python train.py --n_layer=18 --d_model=320 --n_head=4 --n_kv_head=4 --head_dim=64 --d_mlp=832 --vocab_size=27710 --activation="swiglu" --norm="layernorm" --norm_place="pre" --norm_eps=1e-05 --positions="rope" --rope_base=854000.0 --rope_fraction=1.0 --qk_norm=false --attn_scale=0.125 --bias="none" --tie_embeddings=false --parallel_block=false --extras=["local attention windows", "shifted keys", "gated attention", "exclusive self-attention", "value embeddings", "hashed n-gram embeddings", "an embedding shortcut", "learned residual scales"] --init="uniform" --init_std_qkv=0.0589 --init_std_o=0.011 --init_std_up=0.0589 --init_std_down=0.00609 --optimizer="muon_variant" --lr=0.0115 --lr_mult_down=1.5 --beta1=0.93 --lr_head=0.00326 --warmup_steps=200 --schedule="wsd" --decay_fraction=0.665 --decay_shape="linear" --final_lr_fraction=0.0 --batch_tokens=[16384, 32768, 65536] --seq_len=2048 --doc_mask=true --train_tokens=312500000 --steps=8713 --dataset="wikipedia_en"
Each number is 128 + 24 x the weight over its row's rms, rounded and kept within 0 to 255. Layers, rows and columns count from 0. Numbers have three digits each. The size before them is the row's rms in percent of the matrix's.

# layer 14 MLP up, 832x320, rms 0.146, rows 405-462, columns 80-159
089:137111157152103219128116126131156090124182111138111161138112088114121117132141130141141118127150118149144123163131133137132135129127141134169148085121092141105130119138128135128161096139135099129113089135178130126142086142131131108128120098
102:111129111119099133137159163177099113128131146077184136152187177123138093126138091136153098127075092075172145083149130122119136124121134172101132118130121112083142110096136155081108146162125106119157130141151154115161133146174136139124170141
101:096123117093114120139099163131109116129111116130095116111116127123155122157100127115129032122115144139142090130138088145195110128159178124144135145138078121133133089115105135099170106136125141097138122118126118110148172135131117115116081139
099:134110126123131125143112136133102117143123217121106123124120087107115157090135133201101122073139105187058143098162108109106122121140152145110100127093117093109110128138153138153124069118125132122096144128086122143135158169167157119160111133
100:137144108152097096106116131113183165121084159133151173156177086171127140136106147109111136089103146105123153126161111080132200094138134119139131101126091114118139096118112122131070138137131117160150143090191118125084141134136156106111056117
104:155108134121107102147127158117101125162138086114133121136085164104144148089136160147113140118134122146143124177120166147138120127115178124147114154125130121124153134130126120130103111124119067161130166117112122117153123091139114145103164111
113:111126160124122137132149105106092133102179076138118103135159130165104156160116149127079158152100059130137111093072157136158114107142127152119151117114113082167134103115132120104112121139146118166169132125135121112115127102103145134165106139
103:128150148153115116153141104155132160176135152118136102073100111122083164123146113102142145099123114151155146145079140185133160122132098109070144102101131098141153110142169157130133164128126130130116136160106055137070105146141123160130101131
096:100152110142126151150146130133128188163094159147136103138071105104100129118114124122112153147193115135132119148089183120145135112144144124153147123116101135157133141169151102077127148157118144122139134085098153180093132145194119120146142124
101:135116140137109155157144117103131152147140122091141139172147126102135101139133153176145111156102137131124110165098112137152130180094104139086144138108156095149146156074116106138163112134120065080135150114101113111149151122140118148135126134
098:131153108124149126173160112152121158148125133130104101101135116101102138117147133127144132108127065179120164109107112176120122130132136117120152158126167110113084104129157134116131119123108104153115105102115102115140175141090063122150125099
088:107111143148111134112125140127148133128082149110148121135139144118141113115132143098140108171164139149102149110118111124106115109122101128145099132142126082087095096146099129152129157067147123124119111123135132099137146133116126139147105110
118:119116138143126103150158113089126135087115145138125119143143106126116109164136129121147167096133127108150119156133165125168114125143111149140120090121142130144132127163120116129184124133173160115149107141128129125122186087095173113137152144
094:130151098148148119101172091141092095138138150140116150159129092145091138113131171128145156129139104118113077118169141141109109132128110142093132126140102137155124111137123200131109115096129125118086137107126106112095099089157169146127117079
106:152156076118126137116139136149153113122102125063166151145139164163107109171123103135145114140137084121110150132073163082120152145134122165107143115113142119099109159096091139139095111119153106077147112113128127118147132134133125156169128140
092:108107129102115139179141136143150132147095134121129140129144155142122116143107091085134140122110118130143122110119133145149131133113087091134130117156098137146137158109148085129151107130135151112158095095162190096074118147080136108141109117
069:110140155115141089150087123092143156157138118085081130172127109105101114145119120102135128119112111139160099120137120117141099155149159125104124163160133131155108160139139087151106138147136118141120130166138110098138123126136137184127114161
101:125125190139139138114138120120157124143085116131160112099133130146099122147129180133116151135137137129155140114123109142127085107123142120108117132134156118119130137101143141102131141165134134118131075112110107123118153090145156086134121095
087:119147134140114107120099123078107145116177158092140134129073173111118101086119093137145136098101096176156096161118147123138163090113113157129108096155124085097147143166165113168142155139079157095144151134137158153127140109094114173146140131
110:113138116137134143121128165110124098152091180136091139118144086147147116170101137098115114083092157075119138149110124145143102077112129131098134121119134105188078099125095171105092151061151175137145152131112087180127149138125155160144133149
118:143128129169116172123132113152118117149122141185102138144139122140114144157111112133153094172127114104115086095151076064117139169137158125117143115130174110113107089126119137123117114108043112126093157088178152087113100140178096137117130155
106:130094106146097159129157151095130158091132129121139137105132125154091137104143112120106101138122096138151142152133109115135132119134143132147109120129125146101134118139095143174099139105107146132147145121176118079151166132162128085086129141
105:114104136122178143165085140115130130099107117096153193158150142167175099148158119095157093154142113165118131116119144116130100136135118120167132089106106124079095108124136146144152101130139159147149111112108136124123181134099126114158110101
108:154122145114126097138130087118125155093107103141155089132129149117133131160155158097132109117117181111109067173116108138170131111152153115130184103126141133136152096128150173122133121099130082156067138151117136162094106162145153131116163137
086:138172096119147123138105112128143161145149133147129141205116117103123159105137098141158149124137122147085165124153078097105082126117122115096089130146113125119133171056140075086120106158132141131140138136116126145157150092139137104126109105
104:123157122139092103107130134143107158106129099120169155133147143161137106116146143139157119132154112135112132166157155132147097150113112173139153146064153134105193091130169144113146132150086152124138116112110104128103153085070149131121162095
071:140120125095180111155185158115120107134089150061117109100119109117113115143120116080155118117136142151137151053140108141106154141133142161124141162111137101167138160136155095131108117099160124118108105123120092129142132111129137174117121115
103:117137081133163125126082097160103148130150144105135161120151098149132079105093153114127149141132148118131107149108076102159111147114152122137157157126079100121167114100075110104148187125137133110111150146144153162128101137161147166119143105
114:103149091160149124137092154126188163169110167114157142144148126146146092169134101145089129120126167152127162135147128108132125119135112140109177125173125114138141094124140105142115153163105129077119103131116111131078149124093104110124126152
103:112162097135091133138113128111124112138112134104162144118154173061129121123102127104135094110105091146140106158132139114133148120072155183105183152148131122149121115155152143155144135147097170141104139152136140145077113118119145168125137116
107:112143115109117094108099112180154113163156150157148124163130106128156118109098173107122091153161122117165169116132112136121114153095141141136149167131115105118102143132119129146128100119127157137105140122127159119100098118103152082138144114
100:111101143142184131131108128158164151088163134126130123107121183113171156161146116142106131131107106107126154124123100100061116127095117178125122164116129138101113119113129136111167106111133175094128113138137145115121112133126100131132055069
111:117132154133110121178138105084094090144108122153157124156156123141139128124134088050117140129146111084111108125137139150100144093132096133116079102127116140078120135090133139159105089146090097143082158109130113121062162104156117115138153137
102:120130127175133125113143155119147128156146142159090172197128134100167089143136158140120113144109136135119125118161148111095113106149125088130105131144156110110119131090138125079148143153182150123139124139136145085109087112116067123096136086
074:096098122157127129103127130131120142119134136106122171113115110095127109098161163110134154102104117144129134142145147145107099157145091132128153121128162104132130174161142129101098117132111174159132166120138136127116135107180183120118121162
094:146120119143139140127082118100112111142130096125093161140084142145124142125155180139148130144111140139162107122139091127103143122093104147112123139144136102109146123163117097165093145085135132128107168111127134101120104103137077125105137086
065:114137139161177105139118124144111128106118119097158165117149136126107104138102106117098152115156118134091152120124112111065121122111129117139122150143118095160146132159128156120122166166104129115120152116103136110107144121140141170164144124
099:080119123156152151113104078137138157186140113129144090131111095119084156137153110151104132137117140125134124174142109115171135103122090137120153132137126116138145165126078103184061148150116136121097121135130139101138138197119168124125149111
096:143131148121131164122131107093131119157173090123168148104146101097120165144096099060131140150158156121153154120151163128123143075146144136153111085131124120116138143137131133110123158118127181130173124176103113122096149150175101087115121093
084:086169128112156143102148140116104157082136129140105145159150140100122108063142141125090123099141179109091137121159127131153150147112128171123118124138125095116114109107143117165145103117173094117147130148128062109139134109178122133172115118
098:127127130160129154130129094109134123145117165135150119098092089123161157109153106129130106096149159159120087145144113127117147085119154132108124134124158142147114082115131121116145142113133117106144128114101156120162148151160097069162139115
097:102170131155103139119115131100101091139152144194110139138175131129131149142121133127134102140141135106117118130140105135054109137126102135153162093145103108120157107132119120122134156148121150104124151148117178110206153095118157143114176146
111:090107109108104124079129107140133137149111143143142154178147130197107118109107128134128111157141091154129164159143124171078069151179109157135106083137154110125170128115119120183134149099076118148141129113143083140104170130106109166149135091
048:091144172134167113190122125116106125152139111091120124141077125138097163121144153113171093158088092114129135125148104147144141108104122136158103133174182147157125089129107154112139158074172139096112105120128118118138175115148150089141109116
087:149106107174138107107145103143118129168155118160131114122106104101165136109149179135113091115149104083142121107143124141094123134106113109147125077115106119142092166143135160162116176164125186113124123127140139130160124120066089113105106138
083:133129128125139075115118083124122154164160159133117132173121106137163101101147098129143144095140193136135110175107146151140133081112132132110193136171136115144134127121123149137150118142152169158144085148152135074164125096135142125096138120
106:157140153138171056151142131127142109122118119126150153152173152113146185102133110131123142131149134135112147146169123097123148107120152123118096115186115149076130136141123161123137151114152119118150122129139132168149135120140100132091083152
127:110123122115121137122123167118126107129108164169127121118135162142115103099084119139135115145120113121132105129090126129156118167130136170140132163079119149142124108149116130118135146173167116128146141109082110110156088141121129112130107110
087:160150139102134147096157112103139151146160144135164123100152086117118099123113116172124129143136119162092121171142093114071124125089126106127130115122171116164093116108162116119136147161127131137139157102134107151113111111138148111151137140
105:169120124120155132109110178151153131173112099108125193132084152167099126122117069118149131157116162100139115129131118151136128131133096074121152134119148146138109115165134150138128174093150159180129104133173159089083155131121135147077129132
100:101109147106124149160148079051159099140128132151090093109115117111130138118129162145180118145129167118146135101143159125098185088131128131130151174116117114094080097169157107154114140147124170160112164140116145126129124144135125141133138147
107:127125114143170131143109145124097128118127135149105156097094143138135095115129152132081155152143094135124102126112104129116179127169094144147151141152117144108111174133110108189138107125099130139144187161130066121115150154182113107112150175
104:126118152123149144138094109144141108131126121155151123157157146135122141139187141100099165123144085127150190141107111131144105129130109109110150090143104154136115153092151115155138155160133185161144093125109106121114138120114110121144092134
070:138143139132120072097201105148115154147153123135136119173158115144094126155111127101124170137121125095104145089163139101101157126171109130124113156085123109180113111126103144137134124176127118118058149130143137131162167100105139132142148096
074:150157127155133120105116167126100144123158108095153101131141116131132145146127098176114133121133140102149107118126100101141128143128093130151139169119148128126106097156082149164119110161156144100107125148153131120145136074133140137115137102
092:087105097117073105103170100090154125136108131122081145132099120121136085195121126087092110117129156143145130181115132131116139071101180163086141102172154154145115155102145078117094120166109105137136083114136118145139088160164141157078118144
089:168122164141144164117118108160129140138177158120144159133151116101104112122108122105142161157094137148149156170138104141156116125156122159132147112113128142132178107139129091125158104120099098163117093127160121116121108109082110113090103133
099:115087173104116132123167130121132168120105119121154098091139158114171142144137166103155137171159117144048154087122173129135160166107129145082174095128079142159120104105126136126102104124149114130110148056090137141126122129134143188108126113
# layer 14 MLP down (transposed), 832x320, rms 0.131, rows 405-462, columns 80-159
088:126125114128142147148105120086161147119171161149119087128172107154068128106127125105109132077101152073119099118117164134133103144120110155086143106121137131138169133134133147098140124138118131122140130183152131187091162111155134143113144149
101:094120141160143112110106142115140147123136123113106060099151126109127101117151106155086085111095087160144156120148113140116099112110109119124081114137109117154107173143148115149104109146091173149142142126098122109132107159159128100071118081
098:118106107120113124086136125166092103118135144114120137127085112159153132118136095106158137147119120117119113142155149119145190131130119127114125119194084131119147130119170127122130148128141100133109142092140097149143132146126150098094106119
094:088127138140179143125157134138119148145083129149101149168144127092142157118121089125128134107122140138140096141128135133117128111097153116137160099096147076123141111112092137126101115152160156158103145143139083107150129111144101074118094157
106:148160154096112135084114145108128096123140176109095111158108113188112129141155112076167130120146167160115121132117114119075100141131093156162115105158119110127147104104127122175139112102145143140091110103133162157123168131150116104100145171
102:142116119099064116188125119117119133124079117148108111144131158106102128159125146152163157123134134053082136139144168120157146143124126091132133140144117144125166131143120097126129148138138118096154112120125113128105110093165141120101119152
105:068124167168064120161139107102150134127163131121118148079124066129127124171116117142119109128115147121156136133143160135080150119136103124131146124154096099119150169169105130179130144142117088095150097173103141156154140136123148146137149134
108:117159122126117172120143111149119161109103136133111149116143129119119117095078145133184160139132154137115119108126111160128099123088106130130074137095137127166069126084162113107114146112132153123142183155102130123109134144112096140136153131
104:127129121135128126098126094117076131163104146154127134114131139127126079160112134123139120095077138129126116156139150158136133109124107126115154119127120121173145133185129119106105134134096099147105104106152111137112123165191135141118116154
103:154135150110091119149168111110125135102130147147154130074147187133130181096148110140143107118094122138121125158117147174127122164143148053119121153126031154128129165137146119116112093123080130153140115145156109150144137129165131124105172089
099:100106121124122129131127154101145116121137157168119126121099118143097165137161092144113105116128106157119100097101151103170183155091136143157128173114108111142168136138108154118177118142128110107118145110091141172118135141142139159138127131
090:190127146119121140099098153140144123150094112148135159137117129125132120130083213146136127131150147125120133141157148156119101179127127120136126117092104177135121098164130126104123124142167127123131146142132097111149088121114129119102159135
102:102129141133120142148094130122112140100181133122093164111166121127155109143049124100115135102150124128120080105151141086083161136165155130158108174145140125125135170152136102138076168108147111119093155118176109097143137136142115162117161089
106:117112133116111075108121108092143168134117143127105109134076134122139124134076134118111100107175144115108118120073137107165123080109158129114138141118091111105114107177108114121125116132134182154115150144122111112180129133112147081153146146
104:107099125130102147148135132144107190123130100100146161146102129196136114116151109121146115120125095138178104084166132143139107124122141119121140113121168136163107130113119155131129153132110093100110136157095138140135127092124161143141145069
089:135126123128136096141168130176111117089173131123132119139133149112116150118128094143115129137119117147127131093159134115128131122102118140156148124168129132115141101146120121120160142131097136142094114079099123127181115129126097163146179158
075:162159129113125136094111106096107105140086110125100107124138121132143091128098083119147131145127113123094101135119125123102144146092170165155144135135106119138135100130116125143120126105084134124118151191114152138170110091115156152128108129
107:115150154104123161124076125102104168147107126104114136172101151134153143139108123078102176125114136136100142115187148138143120137151123169088169152090142093158131120102125129148075175136102125162167132093112173077120174157113130131133104143
115:146143186134111091177121082122108122120139153112152119142081142140134162080140160105111135152132090115098121076103127130110120145119096081098141149165083112096125134141125163133108141129146169112123149139122131177152160093129139124205117124
099:090105110127130115153181121099135138112096126142154169132118114132120144147116123130127094164141169145113101140126154119118123133117132111162098111141155104125153124131100133139134111132112114129128133130152099127148112137113156150147132086
110:098165088135067120084114131148116095121147145121153132145128118149146126157113118160149108122112074079090088159118136092131120158141106130133143130131133161131145159125113156147153115166161199125157088113112099105114148096086121120162115147
098:123109098167165148099125139113169089077158145160104144109139119142159145062139113153136138081138128121142134159113136148149147145148157128157122104152148107097113153122118110109141167129088106115134142135143083145134080115109137125120100119
106:100122145147154165109127127136137161126093129090105152125105135146122089114143116092197097130136092143113128110153133142146107167108132142144102119101107092131125160123135124187121095132123066131080128136113121099121123106135129139136162149
098:162098092137131118116120106155153134144152127111159127072135159117126131114089161148132136099113148129131177086152089150131109146103116110116136128106152164161159123168132108117144089168096127118154092123096123127137106114140132124173149130
088:133121098137127168116105112120139175128166118123176139145119136129132192112087167141134147146110125138144086157090095141153112132167139136122146149114121118122144151136105123120148174122120080163130139106109146106110144120135131106119116146
107:121179148139118130122113146112160163140122113111139111113131131161092103121129161155197155100115132112139137144138154115158134120138139130111128135148092157103119103103093145104148130143178115108113105133112112127109136094140139139157152082
087:110114181111129087168150100143122120154130139151147104104103128152094119134088103164133092134144082149124125124154112145115116135144128201108129130099114181129093096141133119142145130130124148157142142123149131143143156106113164154162136121
111:086116138067158108133114119124128113115125155140116158126103137119147144116150147098099131115134120125159111162105110171098099144143158096112149131148112141123169146142127118135082129097167110114139139104119150162144137150126152144105194132
121:138220134187117136117127149109133105148133134055135110140135116131107154108114140107130080123112146159113114152131108096132119122140137157159107131153152167121111112102103137135116095134141124140103136134103153147114113140122115130150138150
101:161106124080136144145151120122152134088143104104166127151098123116096124154106175138142123116151146107148126124146126153084118095117118099170111129130160133131109119163144123132114133122086098125154128114105163153139136137116129160097109143
107:131130111154150080108152086121104141108124166140096130141130152119150128103077141161171159097114114119157148122138124109128119143112141127084156113117157148111158117112143168128099129101156158138107137085083109128169122132136116138135114109
101:096119132116123117083125123138127097127082133134119114158121126109158119163097122164134161117145099126092135135121174117135121114150156150127113103095132136089100153123136159102148165146151160161125155149097134152117074139090133163157134137
099:141121111115165083129090177157132133162142143093143122131116125109098112131125108101105138173126090129088087152104138159129105132147151108199146122147139112132132104128117167131137163151127132086111118141159132139112129136087105103132096188
103:140137091133089153112138151163137150145104152108141109156164119139132177158183122089134113158088114186100188130159124111100190101124140114122118170108129083149164114165103134118120081157115151175121152128161133116096127133156139149147098087
086:090116136113106140126122117174137147117131111104147144144120103110178114124116156088116167122145115113119119156149145133103139124152159116123138117127115157139128115102080115131115140146161127155103106125109114189111119117117113089098122163
094:148143117093077140114105095139155179127136102136106108142145108104107120109131101136148100167115178090138116148125116122121129134137151152153114135105121113127156157119151136116156131156116120141124088130173154148131143150161147110167125136
067:152091141099131106129164184116100098089106090132100103102082116118152146122153111118130146097175149124154120147110074149146147108099091125131120146112146126111138118123114123170130148148161086123097137090136139130132096139168142120092124204
097:092088130146157110120110137129152165129147106117167149131143159099136134103168136116183136171112107098101098099087118120116124123109127146163133164147174148140171153096147054131129127159130143112122116131123104147125116129122165181153115140
095:133120097134083109103131130138125135108098125096119119122149110126120102135115137099126097113139100121138146157143115121170140132169120100093162124097060157117102110135167129091144163133099149119115148062136132119141101128081126126126089120
091:130120144122133139156168113154139126195147178079152120092112156158136135123124122149093152129068159143146157153183132126104081121156126153096086157136083138132115139132112112131159141102114101128113177156142109122123154133130166111174108169
097:129165147108110104129137096141137118150115123101124103125093135120134110186159103148119083110076123088131124140117138123116154113144103110101101116148145136130101160112099116134085130125154125104161130100102118156141141074148117143074141128
097:126167166157090131143126131128087132171107107158144120138128081093113109095136108134122127141146152139123101129150067134126141144105133139178137105108091123106115089147099110148093141115153133134151146119068141105119114143121147098143124148
098:128124152137087181117122121167165102134068097097102101143165131142155127100110180153112107121108146145122130131141090116153141090120180080097137129119158142123084125117081127154091132138141112126092159116127114143099143142144143148100131103
056:108117146110136125128156166137097108148162121106139144111118139154137119127119140159124148119106131162081094151131121141146177161108114154131121147154086139121152103135126117121122103157132105116136144138131126115125142101129127117127123102
094:141166150132088112209095125170123134121152121093167135125131105127113131186124126089127187181100127082173098153136153136134103109125132113121137103153127160118181108125132132113139106145134145164124113097131128115137129093119094119114109113
082:139106126175152138143147132150102135101160125119103105104118127157072166090148130134165122136047139137130146188156144104137103140114128120146126112109134081133123169108095127126121138113112065150138059114118070114138127093098103113096102130
098:165129107140098130129163117106117191107169133094134139140136136150130133124122118140107138094133160164141130165083106132107141167139127155135147101149110135101129157172144137129104136156082142153135138100117121103149115120117136111148157106
118:095106139117148083102130140168123090097105087130139163118151106150171157124114151129112124136146124143118200112094089139133101149149108179148117116106137133059095094096114126134151118108121070116149164122113117144139134103093141130119122191
103:121153149108114123095125187146115137144147136108176179159146149151098104141086083154119131134125112109120110141107130200109143119083144115115112119151117176155138111142088097103148113117127119122160129111171169149139102111114134150119159150
104:136089161126152110109098146115125122121131106083151143094159110131116161122144069126112139138147099119111146159154120124109170117133137093138130126139170128128123107112112116114155111115137136102160092129135129180127122154113157117185122089
107:121126130128098121147132152155114083135129115128106103134138105120150105115150128119168134151115141177118158113151111150079080096155122132119135105104134184112076151155125113079116118138178136079079106182123147165136113140148166142148154147
107:155125126104127075128134112166124144137155114155195145136132171169156102129150137127144134096151112121152168086138110094142110165151172138170115112112150099123131089128149130100118156141149104156107152145121124093115128122100129126120132152
098:118169098122150127168159108125157130123122136128123101132112169084128137096139142126116113126091133167101100136145131169100128140136164102152113090119139145139123104150115112120160142142130125119150137139118125112127117125121133077101153091
084:138140100192169091116114138114085156108119147124149123155172080122085125102184136086131155114146142139114115121130124132149157145149121149146139140158110132136162121150146172171160111131096092127170161145148116132131114121117118072157105128
085:074139095128113153098116190103134143111133185135169148096098087152159124109175114138121141135129131123108170133115108155176158165106174117119123146171093195158170116143140100136105102140136165122109141135105113126130142131105081117132146135
090:129084139132154142146137112119117163137140111089144159139090148115161127175146126115159111189130139155100116132163124116137187143137132097105161135080162111109146119158125114096114130115126112112088130120137126072108109129144093135115148113
091:140104092114134143109102085139105155121124098100131157133121132132136112189106122143131120136112078124123116149121139173167154153099132142187145122113107115132165146165129136158112150145147141107089123125104139123191157136122106142163132140
093:117182123157128149124143136138146127133150131140137118145139138082135150140112130124124091126102122100174167110076113114119163141106136170124099154089137141133117164152157132172137123119103115146123192168172178167129158132115117120107154128
# layer 14 MLP gate, 832x320, rms 0.157, rows 406-462, columns 80-159
102:161095121143128113111164109138118144122131125141140114165158137127134148128110091087147096110139124129120110096165148159161131151097162122121162116099093107140138128087145141150119130149139127132099141104108163142153116151154142143102163138
095:102107151129133107142127156168151079180125102097108101143130158082149139162123164093068071109111139150125094110135117106184090121145160119138152122167102131129156096145122080099120125126149105104131153110131125102156116147107143141112121130
095:118136137135117104093133145105143110137108185117097104153104113134109162177140099144144134147103133123110117137161123099143118078120151148125117108080141147072122119121150154116129080096151137116066129162143125144144124168107154160129114137
100:153156140165129161139109146109135120081096149099087137152145115170128155154117108151108124103142162122125121080154116121110167095129098116183135128139099125101128123141123134137150138154126140080147138124126108120144110154123112162097057116
102:138146108106149114138110100166080149118087128137127050128133115099119121109160151143161115124121112145106075133109153130120102096075146158133116120159130123154147208147102097135116131144111121117144145104130123126143142149127163157116112174
116:087196105115167111110147123121176110149135111146106127127101100132160132138107144115130098156107149130102104094134121121137130133109137124078127100138096090141153146093121120129171178102175095144132146102103129107104123090132160176126134103
101:129107111082137103130114142146103105135140169165116126154144113120154120143109116190102140115147157122061117144127092130132098119119127127135129097158125146169115152125128097115154091167143100124153053103148142129124122137108178111147100129
100:141105120129123133124128128137127178134091157116133139150118108048112121120060151112090141121116114122117121093135165138107110068119099121136098100144121157139139139158146120112119126151174126106154112119110141148107115108171135153124116154
103:121154139149147132147122160134120101174092116145123128133146127143141135139109151155124137131123097115109118098153125146148128146205140102099120181143113158131143126165154153174132106112145113133144116128116155095103133153152113087128134142
098:157078132176129136135159130137129138149130142144149138147113095161110140087106157132137134117146118117098084110101124091143080139084113110143128068148141166153120186115127147104102146153112107116137186164131127138145090125146081182150083139
095:109119121117115156085116113122132171131137139196139123111105161134138171134123103170105186147098098115126124175167170140111107105146127130109134131127124110140112117126111150130144111114165146106129137105143121153176130143147122111146139171
111:187154121100121145151170138157137134118132101119126157143108122113170110150174170150126154134096158137077086144112099163162121125110130138153101128175118159078159202159153136131125151115149150151145118123079125071117124115126097125131095116
097:158108133119133124092117111132091102114169151128118137136116084103103118133132106146147144137129079123130074117152069107117097116117126169120088142101127144169143140129169118111091134140132139151090136113168122135084130132176143135124146143
097:159127139138135143137111106097130137150110172175099117120153128091114157075116151106116121122115160133140133147168095101071084140067101127165119137084140141141154106116168166133115137150112156132116062131154146113132131109130113112136137145
089:130129124172132138091112167112125130159184102146164130111122110127132177134173154126155116125163122163157101143134101105095137137105153135158095108141125120079129107130116136154130132083124170135112125117157139111132184107132133105117115090
070:141115111143143112117168126176153138119084142140154073121130210136141129095144156140116136111149151116086115135095155147142174069134111108152104094141126147109151167113148104135147148110141165147106114110148138125112135132120099110137181117
098:125089173154135131111140106117163093112140118148178167134112127153077128143117169130109171135125165178134109140155109085154115108106163111121108133093182098128146146110127134114102160152124131153131147111131129151144112124161136097173155140
115:130119147143099143143180130187095132113106117119132104124174084129114122143121154122125093131120181128086164109161095170108074129088113088135158148134135176136105151110100150114115103120146126190112142116119111129149103150166133088149122127
103:153140138124161132101145127130148127147150169111060142144134110084134126116117148132151147119113117095139146125089153145147169091144137124119124162124134104142080098157100115141120168131184126166133131121147118137089145111108123115146103181
123:161130133136136121111156120155137102139150145179097146175160117130117131142071099170116129139136128102168109133139155105155117099139107124104162139132182155128107126097119141123113134137102196134118110130101150144144111153134134132107122140
102:092107118130121082135118138156102104099110137156147146141148110132143115148137155123154151121098142077140128119149149133151122155126090117090112168160153112144151104122104104132144159169154171089165131106107086136118154108107117158133127125
107:092143094179199143140121117121113151095128113111162146142173159132163132126171120128144083107155130142114142125132141100131104129124125084105116080122144142152118134082096115117132112156094146111128137137104090170119150164098123132138125120
101:127135119136150102106142121129142161112130145154159150111133098103128104135116103093077138121095130131156121130144115154151117106144097139166126183149124123143139142118100127138147138110114117144131076156129126141132137134105147148123117130
088:130171087117100136161119114117147114137193118130147118160137142133082115131092124115122148091162143154129146092177104141117111149080117131106126148144124164130129148072154107097146149154152144104152128119090111140194167127142165111166138098
103:119125133106123109118100059131150115135147149153189106101093123158126118121093154118112149086106137106092136126098158104096149122111141151110151104131138103147129155184155138095112150106132123154108133138127098077165083118111109117204094119
088:108162148128084150106117105165145131106132126162171169122128130127129145126124105176108155136081121090111107133111147095163126114103102131125100097108109155091148140136143145107139156131104111105149121125134149122122120174127185098175116137
108:148118126142102149140116085141159141115126141122107129167141134095134140136087155154135096088106098120142127160142101137111101170122137166082141133101110098130098125131053116140126141108084113118122122103159115091059044122102195121121171132
119:112112156114112120158168108108125103142106100122108110147088175070137112087119114147102175134123076150124125124147128121105117111150122141128081107136178130146164144123133125108122117084122122132135118142151138102158135121132150100144075128
101:161097115123134111130159118148171137124153134156125097107131158126112112112124154112115145109138151138081088168134081066108077146107101137152150130161120135128109106157105113169115148123129148110134109140081116114125113117110118169151104169
102:130106070156102139117152122142143156100114115131101146122133163147101133147140147105095161124160117159131132134132159099110132160110134081123135132148097113127146156109135154123103083121094136072147101137116104117106139112135122109146094133
110:114114100124109110128084130131085144075135108147131134110154125142140141158098065144147088112164105117122104123109122152159173139108119149120089053135138118128177132147159146153161101112120143188145154125090182132151127115113140147094130146
106:157120133117094122179155146135124132139078108145117154167183084132131165162161128112144122127117114073126174143148153123118136111156101137137148153104139103160106127060143124091095120122122111114130143162156103151131133110171116119123154140
113:112121148085159124128188143127103079120144101100146123156131056121110131120085133085069106143145103142092113111132107115151115112142094134123150106118142123126139085085132124208164162151113121156151128167093120153105144134129129150136112088
089:095111097155142148078129164108106077107146155143109092167102145122164092111156073109153109101124098117117134116119148140112136135131119129174135101151173124169112136149087125113139119121143152152116130107136120160151111144141180108147110133
093:149111126125122087163108134113164130094150055148097115101139150151107162137146181118116136162137166150170087146151124125131164118070100118118103119104103105128126144184137145124105118135099118127146142119122151106129095132111103141147078110
064:123137135154124099159082159119106148100092137114135134136116115156166130085091126113174112150150113144115141134153160124101119131127142130128128165138155126112128154150141121143189108129098112122146143159121106123126123120162151150106126140
100:147171158133108117130167186121155097086086101144128143098144120099115136144120123130118167159102147152136180189118101134140150156110145127148130165160150128154127098157157130145132132122120154119162125122133133143118115171101118143126122120
098:140151123141126114100150092111122138109128142121122073143108125099123111117108147109096117120126121122077113121115149141127178104166082146112134130123128158114078159124139154097173079113091091192157112136098170117153099154105110129121104121
081:184132111139116164066103121146121093105118109129136134153110159106115133137109136144183131161072082143165161108083132134127140115106150128164108142109116143117164151156147158110107133111100171131138112115207139152079119125098135134119132099
095:133118133128087126137116128108158104162137123101149129153145157134123099138165137137134104133129081138096155138111098104097062139129109149122131085119118111169119124112126174098107138097135117133092120138131135123143164159120117084103145169
100:143127141130153145098081108134064106135112064137160128119145094127130108095098170117154078154129121105128127126150134137156180108144160130091101155140112121129136118151147125114123103167091136166096135123112111159120105107108093146141098166
104:143138114141136114145116129113126156091112121096112153147143129116108136107137151141091108141103107150100149183177165120106139137117121148144145154124155126162154102143146133152129110110116137099103109118118091115108147097140102113100114109
058:125106153168102152129148145141099125145116095145107132141106124137137110116115153124106143210127127126117117135126097166104119124140126128153120110139128097159087146145110114149141141088124153186129137127129092100153132074106100101095119168
096:153104152171117110119129116124106097115166116170149136116185141129158126098121178130145126147107108098161127148110107123099127112091158096103142088134079139098102133082136170144138134167138149075116120115140158166150116094094129141124129167
081:142140168153159075094125109157132142129183148126113124139134125155118138095111127097126139107125136162121122131102148145126107088116126140092200119117166129118148105159143143157147110137146162181151116138127071080144160094117129092109121109
103:106145150118130115124122113087121091121158145137132163144135091141121144162136117106153161173126128131140113141162153114124140154141139123133125096102155148113141111060142163153134138145102148128099115092099102149149089135165143112126102102
121:108096114140133139118140129148136137160140117129155098126172121134166165142127147103080104112137089161122144130156146130122123120111139108114134089155130160117112157122121089140133124112123144154087100151156168200164165126104079160150156125
095:143155167126139155144139115111113150128155174152152141116143151112139135106033122148111123211145134118139116132131119110142130161130108112116108159136124142083121123149150108098123185149102126138127115140121104112112099109105155167105144144
110:130106110106153115149123130122136111099086130152058116138156142121129169115112163104129130112136119155116106098148122137092141143149138123189109134134151171184159114150142165115120112117160129129118080073097140170088138159134154141104130079
106:141160148170098105113091124162131093075128118125171173097137126116111086107129147143086113129127122122126144179100112118106116170140178123101166068122118151121167134173149165115125062131145093129149138115121126153167133118123111106150115121
111:153123096144097080128123148111104147123115131140137159135155117176127103125172133109123157151108073164159152108142119099150099128133097125148115125121145105141118138110155121059121135165141120108122156155113183131121089150108124127130154149
098:142085175099137144131160109125102143180129145105120136153118116088133121153127156122134092159103148162091121147158119105140099109140074052126079104120164157123150073142158145152125114099131116137120115188144120160140122085098156164149108113
083:146127128123117079119182093126130122146159109146142112185153137121116151143108134105110140137122123095109136090128131107128113133163126143117113126092116098188116097112127154120120125174114136125073142121150123136162127080106124122148140092
078:106140150145147129110135126127106124118120098086141059116113122116115126124119073187155130122125120126115156148158086145127131104145110199106170120127135157174127120149091164139148130112141178099158144139142134133150128147134126132139136093
092:140123170169146124119114134142150099159080115126125117165112152129126131127124143099114162134138159103123121137081090147096134112133140194133151103149134134121125165150144114108122167148124098132137112118136144166131121147126133125149127136
081:116163160162124140111163127127123097122125148127119155114092177115126105117151112117162124115131136101117143146099157147143120132119112119146132188148125165090107115145124123119079136129148137110162126166118130143138129088154122103146138062
102:097148111175094090124112146119152127078144101166141129119168093139140114118139190172117100102104145124166098150106112141139113121164140172178117155139120086096114140135098113109130140148090138131139130152156106111141126167092109100143137121